{"num_hidden_layers": 16, "hidden_size": 256, "num_attention_heads": 4, "num_key_value_heads": 4, "head_dim": 64, "intermediate_size": 704, "vocab_size": 1188, "hidden_act": "swiglu", "norm": "rmsnorm", "norm_place": "pre", "norm_eps": 1e-06, "positions": "rope", "rope_theta": 10700.0, "rope_fraction": 1.0, "qk_norm": false, "attn_scale": 0.125, "bias": "none", "tie_word_embeddings": true, "parallel_block": false, "init": "normal", "init_std_qkv": 0.0388, "init_std_o": 0.0, "init_std_up": 0.0388, "init_std_down": 0.0, "optimizer": "adamw", "learning_rate": 0.00154, "lr_mult_o": 0.629, "beta1": 0.9, "beta2": 0.99, "lr_head": 0.00632, "max_grad_norm": 1.0, "warmup_steps": 401, "schedule": "cos", "final_lr_fraction": 0.1, "batch_tokens": 32768, "max_seq_len": 1024, "doc_mask": false, "z_loss": 1e-05, "train_tokens": 266600000, "max_steps": 8136, "dataset": "wikipedia_en"}
Each number is 500 + 40 x the weight over its row's rms, rounded and kept within 0 to 999. Layers, rows and columns count from 0. Numbers have three digits each. The size before them is the row's rms in percent of the matrix's.

# layer 10 MLP gate, 704x256, rms 0.0929, rows 406-477, columns 128-191
101:451501502468442514528503509492476508536541426573493556540532524511481416468578445501543507472469572469460436378477566583517476509477535482370506500506464486479528462512509506560490453569538503
101:557531493483482536453525524457532526442483507511495492460487514523512530557479503478462542527480511448443421494462458532532470518519513580529478472522468448520476491458539431488588486490509555
094:522519518439464533504431462554509452549561481502477503586497465519460477492511518545502494461563542519454458507531448485545547522463510568512482450537419533438562505455540453471455493479459425
102:533447502498479504562435505555486451461491491523486542534477458485459564493470554463463535505489477508472456461527484466505546483500476475503432477501518555486438461575490567509510444512413506
094:476471583474503461519455515474593420509549464524461461498539529487520522510518530524481447466573469487408491497470493543500503485503581470495541442497560503510477448494484497422474532630531539
093:446631495439506463495498513490474486547472508456574544507491476481536514544573562503550485517453525502435540436575591515500548534564512479500528490472462490495516419488526510518500517580419525
101:479439483495534480498509525536512427513409529516465491456528486556476513528407525494486461491563502497463465462508553541493493496551560485511493545545475442470558457459402482470521557551450484
095:487493569517482444536503443525535537467442543523491466540522516549452507529460461441507510477505552588533563539452459448446425436455600473453527546576528458443508526522507481534477597552470496
101:431556402486548558480471484472471480566467491475520480488498464524493481528509490542478472484575513560496511478391543488479494497462520496495473451524442469614556494513519462495561512472469520
105:511511475524549525519463499458553526484490434472529549489498536442527480515544559526463510477469511552495494461531538490504457530493543533485564438509519469478524553457505486538492491484517491
106:499495441533509550558518471559469509529629510472488536548540437539546537437490585442442567530494524423471430443503537495460569550477466525458410511467469490558443488518493543493539469486482447
099:437505456436513488508485565514470491533512478472513466478491469487506457452461516526465516494492478429419533487473517527535525570571496549471493576547430570462501457491427432530530504458558501
096:505557462457510474527532574508502493469470484484617506416568577470488487524494485537495523457506470587541545451558469581477476527522462512512479531483479462515527500484476546386520444535481497
099:522437540540525518498490512566519544446527477431504500459528524556509528510507479462495505448483545487514414465490494498499469561463550505487434466482508475484535574418473513475475509451501634
099:542464506534497553480479433488451525493549436487555515499528467456548536476565507558494503432579523469475545448491482524521488443473506448479486499493376535583514415463427501525457425491530499
102:531453457489507506457487511529458498547523427442444463554515476507495509554563512491501518456542476523513469478539460520512506561540534455507499573475541507469516441498507537454512461493465456
099:528522507458470469484546467528480478486569534449559502547530499473509444501480503468436500472459494409544526518449553532545447516486523509481523465480471463512440497489511462494497504499560528
102:488477493503509463496521527523519453553579514525472406446567506554563517483432534433502472462549509483510499483455499492542499510520565535533471509469459448504492549488498499478497463465486550
096:489491470509612452482471577510517458463581480513508456493542527510469566467527493499525476522503544542434503530550576501504456531474416512468470534492499500459500517477487496486431507502519474
100:466458460490603479548500522556524547504436505441515462472486503514514488448524448491465534487551463513490485516456494565580536516487562515540496585499519416555491470595458529529520538526462496
103:541463492533525458431433474486539496445517521484507461520498510553542542563454520514453474521528516569550394518536523502450487522493434513485419484517519514430509546491524530519496537491497622
106:464470482513537484498419516517478493472446505558439534503496489520465442487453493556442543478548522473465482476484509546536556518538602493452539469588476447441421550482530450538510483495448523
100:542455509502480562463447444519514493463443487486487506475500482545521506572540496557458485476516435515470513505440545572459492582567539458430519553513490496488507537499489477446485581562460438
096:472494506464454429499409427574500395530469501556468486518455502524559513517562474479491476527441525553452525493504566537526522552498517507495565458506486473498578440498502534572463505541548539
095:519470556496582518509532472555501507495548542519484440513524480490501499472529526464480490403471541475568466469483495372584533479530519514504434505494420512448541468552518516493411554456486518
098:485525546450503530494536535498383522505515543449553463480524491453606431496541479553489480529555522548444499505499519514550484457466524456454493505555495491576505503509438409516432497534511536
098:425532500509524501471499499518493464515529470517551485561568559456528472494485566592504469502531511451525527514452532527496511544499506542497422509489538442573536460503486486559431536466485574
098:491503551522441475525499454489531486471467452519493433542508508568523527562544497515480528505468524571464471442574538539512544548525565490507520448482563528515518500473551491540452539438471523
103:468554476509551477523509538586462459495536435498526489499556537472542524478502497443437493536517435517521470441442529475470528475458484485462514491461495547546492476502480538421545522484524538
098:464558521448553471476475475541539432484505449524557544525530479504517519511583552474455501521484486513497530498454490545475490493548480531497502562458518494535514439481449582431545477570471494
102:506525542475512454498438489470478448514498512460533542575502481537461494407486529484482490549531480526539463471490541497538519577506545512521439522513449535504451474481467480448525482490552494
101:529445536431486460533453503537492497529529521473503419431523495503438518543497480591562522498505522507529431473446443510415547487458537473456511509495576493564551567478501460502491518498510456
102:511483524500558471510478567562478526481558483457452466504535508523532428563541513521477507504503526469491460500490473461443578469503558434517548489481422475456518530532405455572517508531532491
107:551566458467587496523510546524534481450497577431453515464443407539515486545541541512484511542595568508449503557512483500512547539513530542539470576521505555490473510520465510504554514492486500
103:503487436489503553485446568520457488529483483528449466567454556502439481537477492573574517482502482490467477457474491564502531464550538500468485528495501453441488487523510465550517532544430497
095:558457500529560487497508500531466500557470490452459462494493568507484524531412470534537551428481510505533427446482457462442504466478512429518553513592528430558457554467461559346513441504433501
098:487452442514486517454563474524491514510439577445480457453376478520564544488456479536469503513418489458462421492477547459499472496504523475516423495528467492485488455525439528467594525510518498
104:480513488520478512537491467555457505439454506481419583486432425481564524475476491449513508502507579455456471484518619536481528464517598524443538471537578493595521532480475494494499501463451476
095:483539542530498479527504569560465491477534517519455499506551499498590494488501502438402519545482517520485455466495527445489548543543557580531479474485521544493446522517568509515497498550479572
100:465515502503502527524532464497501555548496502482518462535456540541464571561504483528514515496498513499517483458488570487473504425506518384491493510564519464460511496505385477537436488514551503
104:492480484458482456471415484543546466432466509431538541496503506523464506511525489566489501523532586527466454502569502536451560571547517489494555457535521479524533423427469468479496453475503480
111:592487473530532474498496474594537516506446512429424498457483470570437447529476481515476503472467544494435528492467542479482442497566470462388473457539496480455459474541500463496457574542508472
099:545532490515562513406427554539551431481494465494553522422449487497465492520508504506504505532554550501466509440445546555493505512571512504425530518477511450557496437547430524530485493528467530
099:544514555495467451511564522508489514548449505461521450520427376409569531518431550495486468449493503410466451468489535519550441487489537467554542553549493483549472581511546504534484467536505567
108:525505514529584460452485435558517461505474513452476505455511561530434461493581493559558507503439558498489503508524448513533510493580514534416513496466543479391522421497488505513478520538475546
102:554455482452573494460414476478537473523551506520529465537504474477540498471487507547511537490531477492437480518555522524484586535539539509469517502494546508550520466466503515506522487576469484
103:472587464523510433533476492536480471526491444460469467515508506499475448459537575499408558502542506481473562454470492488489553530542541520446518497526531558551424485531512509485495496548459522
095:500549494517492402585480511474530492507452449489500422460490493538458512560463482437480467495457430424574451471525529484570482466513577411578523479464456511478584484513490438477543541538441538
103:497498398499523536502516484458556476423478497515538462453490460486537516514446498488491617421554499502450466531488496537445510543506494458428540470544504508522508490447491472562527533516531560
102:499432460482460495488529497509538542482470460472526451487478545446507474466567541570543501548512542561448439522512476491431486514438510456467449505492480417458444511374410447555526530427552448
096:479587512524512519439496489530519432456518455512503486404517592462483559569575522468463495567523478495525541512484589535513547500517477544502544465513481510521508428477515482466504497555420520
099:425432442477529457518442485509476508497482411519448522485456489468453501527560564477486491465463531464493449485434476437475510479496503412552504551531471473449509533489423513541442463525475532
103:525506490506510476499515512531423560536494453518483492543431445562498625522519437510498556521605521440490579467447547478518461467422520450498436558517434490457457578444525465456514514514424493
099:544487508495428402458460537484452535453528498582454459519528523496526528481487577512426507503525481519475531485503512541493496517456556507458527462449483464603507440506518542434496399532527535
098:513569499402457482474558495466484524511516522449492462528495451513542529482489521464467480504445493554503498453517490481494521548543477484473531508529538571542516502496524512545482484532512519
102:478460474531470513551500535536455547551498447493461473535531436524469487507544528470557503440497515516442435542548508500510536495500548503495518550573499461487478480400483437476596492578466536
105:511489512475542511454424491563513437512511534456452474454501462503527494490536542488506508419535527494537541485430474529514564467532542488504457566528521524490489483465476493486521627499495518
101:521550464565489524535501496450512460518463474508466510462542509471550524459472529543525478541487593555497499471494588393497500564542510424407417525521486518441518428466482427572491500548538543
097:481489510465518508444534562519507519509515455511509488469608519570488422443501511564474559532526477501468555486546480495528470488468573488569472443553522457496542441472454555420526460614474468
098:534486504489527465492511508483459447529543468436483404537524532549503467452494484459467484478481534550490441442522546407459528546447514469551464438460469423527483529516451517513462479473553526
090:506455479504534445536439506540457456497509537586501534471517429491549489472473507546487502517485536502472450542478470551405557483465484530518484500537451518529511579496430494513519421398440517
110:475503541460499482461528559523469442511539519537524521544533492553467544546480539556492537430517452595476517537487487521472527537512564525500528421544544572562493469470474434486492492536500509
097:511522463475508488591470582527539430473566434482419547448473479551468442475542498524373560580448571518485456478529578475505454501524564555529468478556551444452510505511447528498486521499499530
102:528490489431555502532396524482541489497507545486520461471534509464555560518546494474537466447511481522507547443486482526439505544483522499575434447535492504543488516462506552480496490531504584
088:457538437510547479467493461525443504469508484462515432511482535489538511522496505461512492541490452523558495540533436462499549472490493520588415551564490475457487465530448527504480503499472541
103:548532518471536493525520500513488442565616457492580510594508518473520529530568530529499499549539512474486504446470526473462472569505477538459465512560454507486484494457474496450517480504581479
106:551418491494532550513491502458552458492485487467471517529557536504493443557564544506467534459532456481504444464509546552525437428465482447464537505504526476536483468529496483470547497533502452
099:499521536547463444433511498483590483491486509547467497477532470593523510494526493486408459586517465520483496484457590510407536545488505516458461535519444531533435461559424522480474477538505527
096:449577505518490467479564519464451473506533558493447503489511507570543439515510510478410449516543488478491504504517462515455523542543525405491499500529566438512471498496515503544461510562491464
092:546465554495531522419483517517542435453541480477482479439555520513481532503553520449537505541515547539446462492508513492535522528557518579481538508525546460550500506508445476488535477523486403
087:569537523517445436488426492476564502405493489542520497485527536461546476492554473580491491588478487466432485473524503526520512490501556567526500480480500466507570512501527518513479510549515565
105:545503415500551497483586530460501515528552494449458495466535539504464474477505522499373536489554524507495493507540502484502401410514481467503426527498489516560533477432464490498568476521535525
# layer 10 MLP up, 704x256, rms 0.0845, rows 406-476, columns 128-191
098:500521542545465488522468456496516517534513474490515475475467478491489445488464581471534494507488480591517524518506506455490539497523421433481463550439542450526530515472452539480438464499494495
098:533562451487519533425490468494503482450591499478632504455534547492600524483457523536525540474509457486479547462467474540539502459485447562490497451504499469543507512542559492524507508522549531
095:511469540497530555483462473502492495422496406534525492458497519474527510521454491537567513436511432477528487483488493523570508515458515466447512488516528449531491497531401441493449529552398519
097:497505460430538530570555562498444504499510554443496476432493535490619471517461546473444503485557507470512429495448500552463503398462515471516468548515539464487596508493443463446560523445509449
101:486477476553508526527470600462566518483416527527514525454465549493467407429470571425544501533492471459544442615474412493450401541545452496549484523453502528507522520538470511509521515543543521
096:538463496509521486521521464419512530511473513482500525470529565447444483509559382518571496485482515511489467519538570542562408456505481470470439526496508492498492469467511444579456514529517507
098:447462449487572470571492493467500467510514438518506529458582483514467476476507491452553488601449465518468529518478481520501490474512498526422511467519452501577561528469452428480486561521512499
098:425476513491541557506473527581531502525525424446487493474439467474510443468495539561539479458528518464576441465496492531508504560465464475464522484453547555518470538529427509530496462497508499
100:532532512476407511594498407502526506473445449531468466595556497506534515511497560562479441484512433528518492543524546533485534548495551482422505510500537451474459467475485461529497491565504438
103:506490464469419490564495573501460505498538470503521509603530503457503471486506486479551495458533479486494530523530430473551526529514536456514467485526441452535513498464506492519459458441575553
105:527549469514500465511444508471496487418511579581434557519581503505450481539537507481469551458520446507453516557511429510574591511513517597505497412508493500510572498490541580474516511516482477
096:574450530495454455471531487435472534578513566501492486503461451515493476424517514434491446457526544507428483536571515516439443588547533479448512482437528525498451535432524488548530501555543520
102:484497468524536510523459521463530520499420536483476551458603453474527519546532520462490521488508473499494548600503468554470512474568491524475499522481562515482517481470489461533486497518513506
095:553444543512530488502488530545517519487544492486447545555532485481405399504456557498448566446551553539504518526522473450473437434448445456500469484512443483492513525473480521507559490546494516
097:477506502512552411606523470576523468564468536494543483466492494528511520513440510511528485477447496444568535505460444482430529501492524546562534520526507514445477589480491488474533506556438470
096:476490529425485539547469570478563488509512488514526540471596546423473494523518474501502489479539430506551491512595438533476577507517561580474486529464502526583522443542450412452516413504410430
102:538557463486543585472479457521462466482492478536493447490501473473517500493542515426492485499423476523541544487550432546461526566434521507490473522465428558500474498489527519469548486491520532
102:451512563491470434484471485531543474421486471568506557532513419467528509526605459500501487524499494537500468549555472489575528502512521440522527455513496504543560456507528483447462561479495520
096:497471543522447514465439454511598483468475469487486514519477536369497454437565526550548461506440503515443459481492491494475511492485521489467396490497420531505477479516488470495480514468467442
098:540526456512428455536552539588432533554431504476460516480447502534534534510473512519513490453479572587527550539513479434500500395487474474484536518555475532473479491498491451539497480443450578
102:446483539459516488475528427427545487499541506480514545491541508505520533517440474538481506444435512534465521469515519475476519470529510503546533504512508491504526523570519514481466587568509513
107:590504573548494500532521437495583552485487567462486438479534451537503458532493473458524553457456424491443483531515581429550556475457494491443453465514448483463513501484515506500466445529544486
103:434500422518501435466513493508503555484473463517529497461522544502441430431553499462521547457510524484536490462431553526552437547563505464499574529481452518499479475538501414533564557533479511
099:370482499583492466476550490445577500516480495486466450518475483511540474573510488525450479492503530477481624535499501466565552524500546488492507543510560481509489463519419484471448554533505526
097:553492507493498547549448468551475478537458441517581523509512471556474502538436485536532455519567452513484498564474473453470575477545506567526501498514545563537515537514508566461469505494465565
097:505484449490547466511552484447522513495497540563531460444521456492443512432478545477459500526499431519509429526519561533452463473486493540567531447409540540532544473467537498579567512432476484
100:503482531527507530398509435438522504529461522488572514514529546528482439504488528495565489486436457474557478415516521503466503531487500449499425574417502535469478478492522536450475465576464439
104:487546531485460441524527575522491519509501524600497517563477506448579458524505467492513481478486492511454472446486480594463494495467471501396502506549492502476584521431482481532461510579505549
107:448492528481519468517435466567489517501494439507459496431443542475513572583478488580533493425466494459514528466519499509535491485528487413464495448564485547455487494481512454546485544498501443
109:484506563439541543495588489462474534560498557472535538521487464531481558498484460579450479442490476472468524504481436549549504476559522435496496528478482512466482448466477511545579531538545535
102:479515540491448465496550600549457521461574604516557482507461490466467405432550481455487572481470546551447505482500483484449496518495533469560522486492554548528459473579520473510487521451453505
104:455575494501424450579482466488466474501469505530525443511455414549456536524522562533519502525501523549530572497491482535502550480524528477488482494516543553522428511510510514410488547495445487
103:473467395523466519545480476407450550487513530447472532560430492564470445503467473462451489506496436485532504449403558535492467435504467369520449545524513507477532522548481540491500449502529503
098:542533489542493534486485466508561470466504497483508457508542543412396534495462536565539497489474343419492567523546477534506507537478508521481476498434494536526493497468488502525535531538472487
096:433486501469582559512497454588502558425457514455481559517432529465544518466443549500513495425525462495549593499498526451526506428568506547494471491457451474505534486553540474478561442474565484
095:453483482512561535499420494514577540486445483461467489510478479500556507510475440512562486462440493505496449500463508504516555460483543442477527497519455497551488489453525493454513534484557497
097:554574457420472478494515507490514501456571510468503505529510461474530508434497552542554430545472522469501493489496508494506475546451476544593465474491493418547463514574477448492527482457546530
106:464431481532469563496477533526451474462567526463456520424559554523458534436482497471481503547518537516538497564526499455472488476585533535464505500529478551439524496465455549541504500450448470
096:522492479515524506417511482462496509537436554482534473460530520483481507522521501504473517519551543516479527521459449501500431427537507537584408479506491566498521461401512542495533495576470527
096:497534473458469529500520555496472480472532465475469530463522434535482507508480476491461554489461507436535475465551556559498445438438496494555476448502459457548480530501487463513535515497425449
101:521504580516454522545528533537494426467503517504512475550433452473454464531462519570515498543450499578541443526475554487466486501486494513485484483530490546526404467544575501566478450539515501
106:499510465477502480599478535485501520492392505421543469470487558482485480507507514569466499530472496439498443429459593531507530437453553486431466484514488443501540532533423471503480539509486502
100:526451492518514538532477517551423470422556453474503449581500535471430479530542539489453503469435471503533400500493511450552550559497466552540543468443613500469527419556459535516473392513545513
100:522538499509513527529523517444489557428500512487450514484440519494457464471485507563510499561475488526565423471474502478507536469499478535529416454484443462572523459541521533536524471522501560
103:590547437468526504525488482493494541402414503462479458502496461482443506560474480529518478491529513526525455517465480547525511501523524511529470576541442517526459512515490497538472558479502533
102:512461524482482458510588572447479433453552441535540513468446542472608452524509546465433531580517512526423468436502548530533508539490574497497519404574494546562513559527527519595424556446519543
097:514487436398486515438542508539497538537572597491461541500499443506525500491459448504451489545489446440470494489431471464477507492535482433497505511451416510460487452514477515430517497443471423
094:538434520353509504447501547489473422434529526497531458496483542449560474471500526491568493524540563532505489499475426563509519443499473423492499488518480495506524457433495496530464470443485417
099:443451555524577533522484524586502507494469472466370530529488501525486520530437553530484349527530507492523487437501485469488526493509556460553491488552504476470526545490504546483447545521469452
100:509418481422514524579523510517545489461520508514476578533446498508467473590492498554491518447529505515492441511435485508486540444497519530540554496509578502529528560565463518531488530541502491
098:547432442495507551521518500483463492431539467507450448514602491480544501529519431525503519521472490564459521510544494446515505509519497436513532475469484442535540502449523515448510531546509517
100:492530566518532505471461494505533490508466450428471444562491429505455459477465509435468506465474564554526538481559494473444477530416506502507459458511507563469447512514546498457461539434546483
098:489425469442522524480462520548470554560483528468436512541537423531524442485468554547464513485474527471500513511527590469598565459452541490462478523530536500517452515499482539508532454461519499
100:489430505437447520531440494481544491463494503532538537427520480500509519544482495535525469464545465532446499484564496525447449460582501484431549522479461537501523612483492450514491467461539432
098:529498550455481527507512463455474507458495493510528524453501425497548544449494467562533523480484581430469575504447445483518402519497453519436467527511499498542503506502453449497547516508517474
106:522491522512503514554510520543480527499467574504436479564501526526509459455514496529510471493441522512524496480513415462551439525465458525505530496433465419497510514503488549479496436580485564
103:511473575462437526453443486521461463575582586463504522465530556518529531454442535529483539533509568544521480491464447455497554532480515424515552471455489478483484551547507519526578506455492453
094:498537501512499502482454581461541531524485473438477411570456487500503547544507526468533475550413443493433527537529477470572568472515503425505472428480460519522470492526438581563561575507537491
100:537486485471483496543549564544477507559552532441421477524464532500546526501415486499472499501474479485467484488546455588554584417515414531479559472468500488497495511551555479534523505441466553
097:616453466501562530482463457525495577486473555544479527550487486509522533456481557491518539445548497467509533494484482492441464425498536453543468495473532466436576541533484575478535492496481542
090:474479507482456533515509505516557482477496438485464548508483509497479420476523559553488516448518485467505471476503482436505502485517467524546471505530506545505559507540529507488436446515454492
104:475499502445478482434520505551510500437438498455566503397499500491460445436497484515537560494560472527540503489472471509475512486485531538473579520443497499509525562503495513455489515528465472
098:522506527424486399480538528469486516523518518492529419517537544549459531524496526538545517529500501479431429524588472446476457445592530535531478439485517553504523554552608502528471544488543569
102:399540526466483479434494490500530540446437495461542547486482565481503455449496491555509503430533437498498588556488497540531528507454535506523452494503466522497481494493484494457505455551511457
094:501549576559484469414471523553499507495523582494517481479467535500472463540487499502541484486532477457533544481526501514492472491487509473516464459520465485447539506471547552548544389475521531
103:551596491534547437546512492478563499551446516479570445445544496494458496482594459503546443533569481509552493512524508430472414589544461473455447517447524604503495492453525470576499490516480536
105:483534430516516452561483497507504507513509493509534479549492480555522461473518549450420525434472520427571479442475526456486541495417556492541470548504477510565497539479481506460563480464421512
104:482489419451520537501507487475495514417448459526509534481419517489493448507446527529529555577478428464500492513470505550526459569529498538513480496531534478540486524515510430518550607488525530
098:470533542482449463501453519519528509498534524549448476504462557533410531473497619548493523538480508580415546460506498491513562530469581520496576480523512519484532519550522526520459439493478500
095:482518427482546489514565510452549491478561492492538491498473514569450522537481478491515474534438456446513507488461518532484461482498515497472465470498412513503484511489469459584502514548504554
094:550470492424464524499550561485489505555506465499494580579498491481513544453479516503492487493511493461475475533471485493562484497522547494475504502496496520450518449446548512476520475461491428
# layer 10 MLP down (transposed), 704x256, rms 0.075, rows 406-476, columns 128-191
097:502510536554560486488446548515450512463455518571458468460509486429449509474501536495562570463548439407502535492484498549520547499555439460431482484569485495549487518499482503471443503419472453
096:530529477503529480486494571462489524562549528461439477513496500465483504495572479489548473531437517524451522511494527569506512509541463540503446428499450500462475572488554527541426453554432515
094:536541452573466485565564514484491474522491482506519478561512458483525491497511500513568417457431558543484465517528486440478542488422534458476488543507464436505432556474521488465492509471452400
101:533536530490492453514512475466536563469510490492488470505526400494505553536548447439489461420446522526423526509462488444496462543515478522521438487460490556545495523528564486435438491529497526
101:443502386471442522552584489497442487461518462608503481491480551532519441506516498499470546519538469473521527548486499539455499503497475407543563510514544603487505517517554518529458526533530516
100:506465527504468450420475432509474549524449470458495555525489558509451528500523493450527557537530445526462642450488495469472469518457515437467525520496510557493459518503479582503527499553409471
100:435551499550509511500510536470494532518490538567496502473530466576494468541424535496533529535502522505555518511511502504492524460502505513512601541513539466477521412456477442494553523543527496
098:553568467515480527600497412547435469446527517460504542504508473553514531531478448524487470482429520515515494533436479455443501489507486482539481549591507575530525434530484497465475494549482501
102:550487527509545462431547463510560527519490587468518516491495492421526495517421463500461495507555558532505465453469448508546489471528491442421467560412520457414456481494455507569475466463583399
103:547534461542465528577496557500551527388521471480456535610505465519512537432549475545553466510521451431481468549518424528533532516496484494528542554517432503491476560501497487500472524484492579
107:499477542462529559529393519445480527532538542472445479464509531552454515477490463529611519464603495507537531500465537530503540407472507495566499461408459471522546506527442523539480523434500523
098:545461556477470499513465486454524487587529536557469514485449441485518589498495492458530547517448461485545527509486431468501508495485502523443472496522534464525513557458541483449476458544542497
101:532483463476420501522498564512558499530461481502452466500520473477485481506546533516481510550510464496499467611456517447475462502557521469530505438471556461455446555469476509446457459561448499
100:458503499461593578511564498487552464514555484512467391471508468476534530545473499470517490516442527469457538439481520431480489541504487505506530564525465584502591523532474485461527513485454537
099:507505524541510503447524438493535527489485493507525460519494536464456457498481512502494587553490482522471527501489490509501433458468482565519513526508450451502488484552559478534469476508479506
101:462495532509497546473576517421508427465538545472581507450541475431568503510535514557570492389514447508554510498531513515508540485504543542529534531499436520460486530469485473470532471487507433
100:512463465500520516494483527456555511502522468554531463527503510420509565535533491540566465499542538498503556581524513526435485428401536447467499470563458512517471522512535462550462588459490476
100:596483471529516471478471501545503440480509611465511603538551471523417492422533443487514504566494521579484481515516420564436557458512480522481465512445426558510474464492406546473530516485533483
095:474456537500480501504474518447476522517459459458577542522479550535525519393483484507524615513550413482498463489482518487546509508590486462529519487493522602413457440542451460518455482567486563
098:520507506540570486556511446472463470541495519460482499511439402529479551488463537516622512466573525524576523524524500504490464495505504511426546498546489505496508483473467518507446473521439510
101:567521524514490463523488460488536490455492467554526538504527558522465414477554494451474523541480523431526456587522480501537453499560502521494461491475496508465410451514428486590497569523546484
108:493462545469502506497519448498468533529449524479524562439476480534508491448543477467463438533499523494574485493448500431495444462572500502560471530579491504489498567480520535519535492490526517
104:505493492474499503498508475406482419483526429490580560482457603460508488506500579472543542525422458455512447410531529492526462555513505449546483515558453566534479510585550536504521469526577434
099:474504484553522442490470474446555502457497495455551461513484459524466464481541517534520526531547513450493567478520515559422549487468496470471467524504494487542455569546531483444527509492446575
098:503522554480529558455493541527515519498607467476523488409496516513493495499541448427535466594436502509421521431503533515474555426448437588508472533567516429485511442515466533451521493510476493
097:453460491501502462475544491537476458537485478448553495486513501502449481532512517512470485490417501522479484503570455508491510408496531524507449500491533510537488404487595485584573527458542512
100:573474477467441518484498528519491488482500540553488482503483466490512493468470412450493416501552498454512459490429484506548453500491455505523574486484515485419434552473548480480482462567463478
100:523507531472555449423580504471455553534522462496455468509542516591548476512490456533488521500490535545463513506493522579478505489462484445520457513528484433530580550555508529474537533472507506
106:505508493474438450464555545563558510534494515488469556395497492512472532483474556518464508480514492568428441474488509521473507477430515481502623522472559505484494532480549588489510533512418492
105:520580530483546587489485555547523520448477519520485460450560433566482544500572497530562447450523511504436538478430495536489503491535471483471522552494463579459446476549451544472478466483487549
103:515541554462497464512526457585519471393531522507452490514507503457499542477499521357479618515504478542560477536535560530496413564529529518520495491430516462521442557611484488483443474486484555
104:475473529510506456479502486559549511576518486561455447511465524498494525532547458461496499540497568504558496460512495498359496543554503477510475515522416561460488545558507540528577490505458498
104:507444464505443473523507457608554505577537550512515486454572501501610480509507456615572528466517453448592396468554502534501466445490491524550523562468490558460528524479438480515545461500460511
098:549482495435472508486619560516505565446483497483515471531517541543503553516483489553489590493443495460534491467451508505523545533442460448518409624484566514529544498514573442470535474523391520
097:485474508455445564542421440484465481355519524497550457459470477438555487480532525472539518469465524506488503434458488466528566466504478470496535557482497463480533456517555464494491490485507533
099:447452439477442545534524582471527504508508535496508517401539458520525525480466438514488521428438512533562440442432471536457464494507554570491488479528528452550461483527528470453604425491442495
097:434537489499460468504478527487411536489524506558530522516415461491432540555465438488531466573493472549459546506534485501549532497556504529462567465548470533477505551427515448473521565517485545
104:494432501511570549574402467447483543481548511532485455493492484520461471519436425491501552556495532514463526542556473502447568464543531495493497533459500464475485499462466450549525500542529516
099:413457556529505492570470563537470508390516493474487473465465536494468495470489570511533414403545532444531453459491499498542444474554545536507476450520492558500480497494525458564529557498568553
099:492486437533532508537535510441434512516464484477475460532509556470516488480464452573493501512444452512436550572528502513538463521500525490481517450521504521526513500507475467501534472480435501
100:490489552557481438438464506511530463563481471424523444490471524481487557460469603441480453546492544502561456445496457538480582429436506524472560466433518494561514533476545507529443553491487454
106:533549596545519512485456496466501566445442487438462555546482470513489573464564467527521507518426463531511514463505548505539499532482474507511517558445426520442499493498565477501565517442512507
101:473451500485557459463468536471432503446566520492543485482502464540491523417510545513422500505406511548510411549540499498503479582404507512535473421467474476509489476565526540540465434513532485
100:511490490544409437464394513573449483532580514477567436495464482492485511498492467474524436502516516465463518466522485534544483502517545468499509459504530475507482467461562480432512496487492463
106:512509541497554481516474429489472460534491502570469472507472478517457477485538478497495434456491499456526539472505512539506524502422486555520506568606485462463492510545566599449512516464474460
101:457491458485529512507543501488516518530421463549561536427502504562489435493498477418508600577513533521479510512589528478498486511526511561550440472503479508495448439552547513486495525502538491
102:452563469558470512477487527507490562482490502557472525583514537550460451534479552566437528503520468503483539448491459505471549589493490437482470480517437489519508482503519477451464517519609442
095:463472439481487462498490454466492460517406511505485530520521471444588515506406530489505582533450497515509481573496428499527464517556472515526589488496547408525489503573549478459567489519480483
094:495500454496539487496564498434508543505498423525480485491552464505492491472464511586518600501588486503506461520464506482457462526500525461502474492485449469523523456424501498507529489509472509
101:479550469520521483463530488384474469494506468468496490500440467411499397451525452460482546543547498464448544529500527455508544492527553479478517484486531516444546544517501483514497500465451563
097:553515425514499510544446556493505422469510498507493508534418473537562487476490446462523606546494433476528523421589490507551506550529515517532441460471471526487501537472506438534486549448495527
099:499512478514518550508510536425557456417429606531478510464504501533513518457494515488558553417504529500403499434467496488484459454478563460482484437526501565532502491494452515506565453525523523
099:453520453522572492507528467479486497508501499475532527445492428507521416489461565522480514570519451450490440516533515513527448522550479477527536523518502444511531466419556484483566479479622446
100:521520553522543465492547573487485478484519444524522485412470520514515485569509476478488489482561455566464499555490519491514471517413574506528446407500466509475547504552482493484452496552436485
098:454505537553475495508428432441480556555508481527494514523489494472509396558524492527529527498520501528469576542505435465572449549480451539484464483555515494494494543469515498468504496500610426
102:539533444497521420556491532549534406464523494570502413513471465547462528441524468423486479549474512395521561573533477514519528458561474475534442542560464479516456438436446573464569446537527526
102:531506510516460538504498532446396507466508493544491496473525510459486533485510448489491555554500539489605469486434523466540487533540490467470449516463463590542465520439561548535545493454531510
099:511530548485549528501488448520485523560450579528527480480510514526541443539510492454485531462541513542544472417486427447465532490464498474478468458504530490503500485496518497523449536548508464
101:448535519515505477453450501500506496533494539446500416510471563510529470569496516520535540441522552552487461533509528415429453445523503465493518478540504503502514508515497514515413553536495488
097:511554476517579459557532521547514520523474559525502533521437555524581501476457483578489503530546468512504551497484463521525488578530584497494504483471474519474505519468486468449542601466555519
089:485473506471469399536440542540432518449488451490502467478400559474490414507493473547537558470507474413510542463533490531477429469552477478544513487466575522491458523552418524482494486497498506
106:511521495439484453465475542516493456549520451493451529517491528527486511487478507465517465480496477511421551563550509483492486545491555507520503452536422517456470510560473417513459459473488521
100:435495537515533511511491444529635532485509543492482536478483465464561510499531521450485531465541471494582494470528536446546573481466475547444540488415573493443524495558500523488585476528529497
098:581535476530489418516511493552450491467482533546511513481486442511486502564506498477437424516590434422541480516479545529515540501533395509509424491506497467509473482480550468515498484545435536
096:533517501502538533428439543468484414439491452547519459568487519539578484481506535538475425505514471533590516547480543517560453549514491446476508509521477512548419508549436478458486524453525461
104:440507508544485515539525496426488485514459504515477380555460419442526535425495467490454473516541486493453500562532455494500480421512509470499487572569484506464526492489527513460576456490547480
103:428455490487490513536503555544440535469542552531468468494531426521471537472500454529540457473474516415504474547513525521540461519531543458534492513537457449533489504481429564563554530501518529
102:489551520529579483555475465525455514515475536438499575528513448452474589488515495437460420476451423502452466481513426504518542503394462509544403496563531539526542529415486472458471561509581492
097:468549533514513450469512474503504531484479512548422500473514574490469519451500557554544530528499450557411536525561411480516518530459576495490603494497494396514525522577501492530497608511444491
094:443527507483446495544518426534445613465447508483517487566542518480457522481460615477554487468449533504517517514550583521505507467475533445514492474510498542573528542529503496518448410545484503
094:519526526535535488526461499521579511500490550492475517524509480560496458505511479538464414528541516482439539451499504514534461478525530502499470502432512519490472512595450562530465521445489457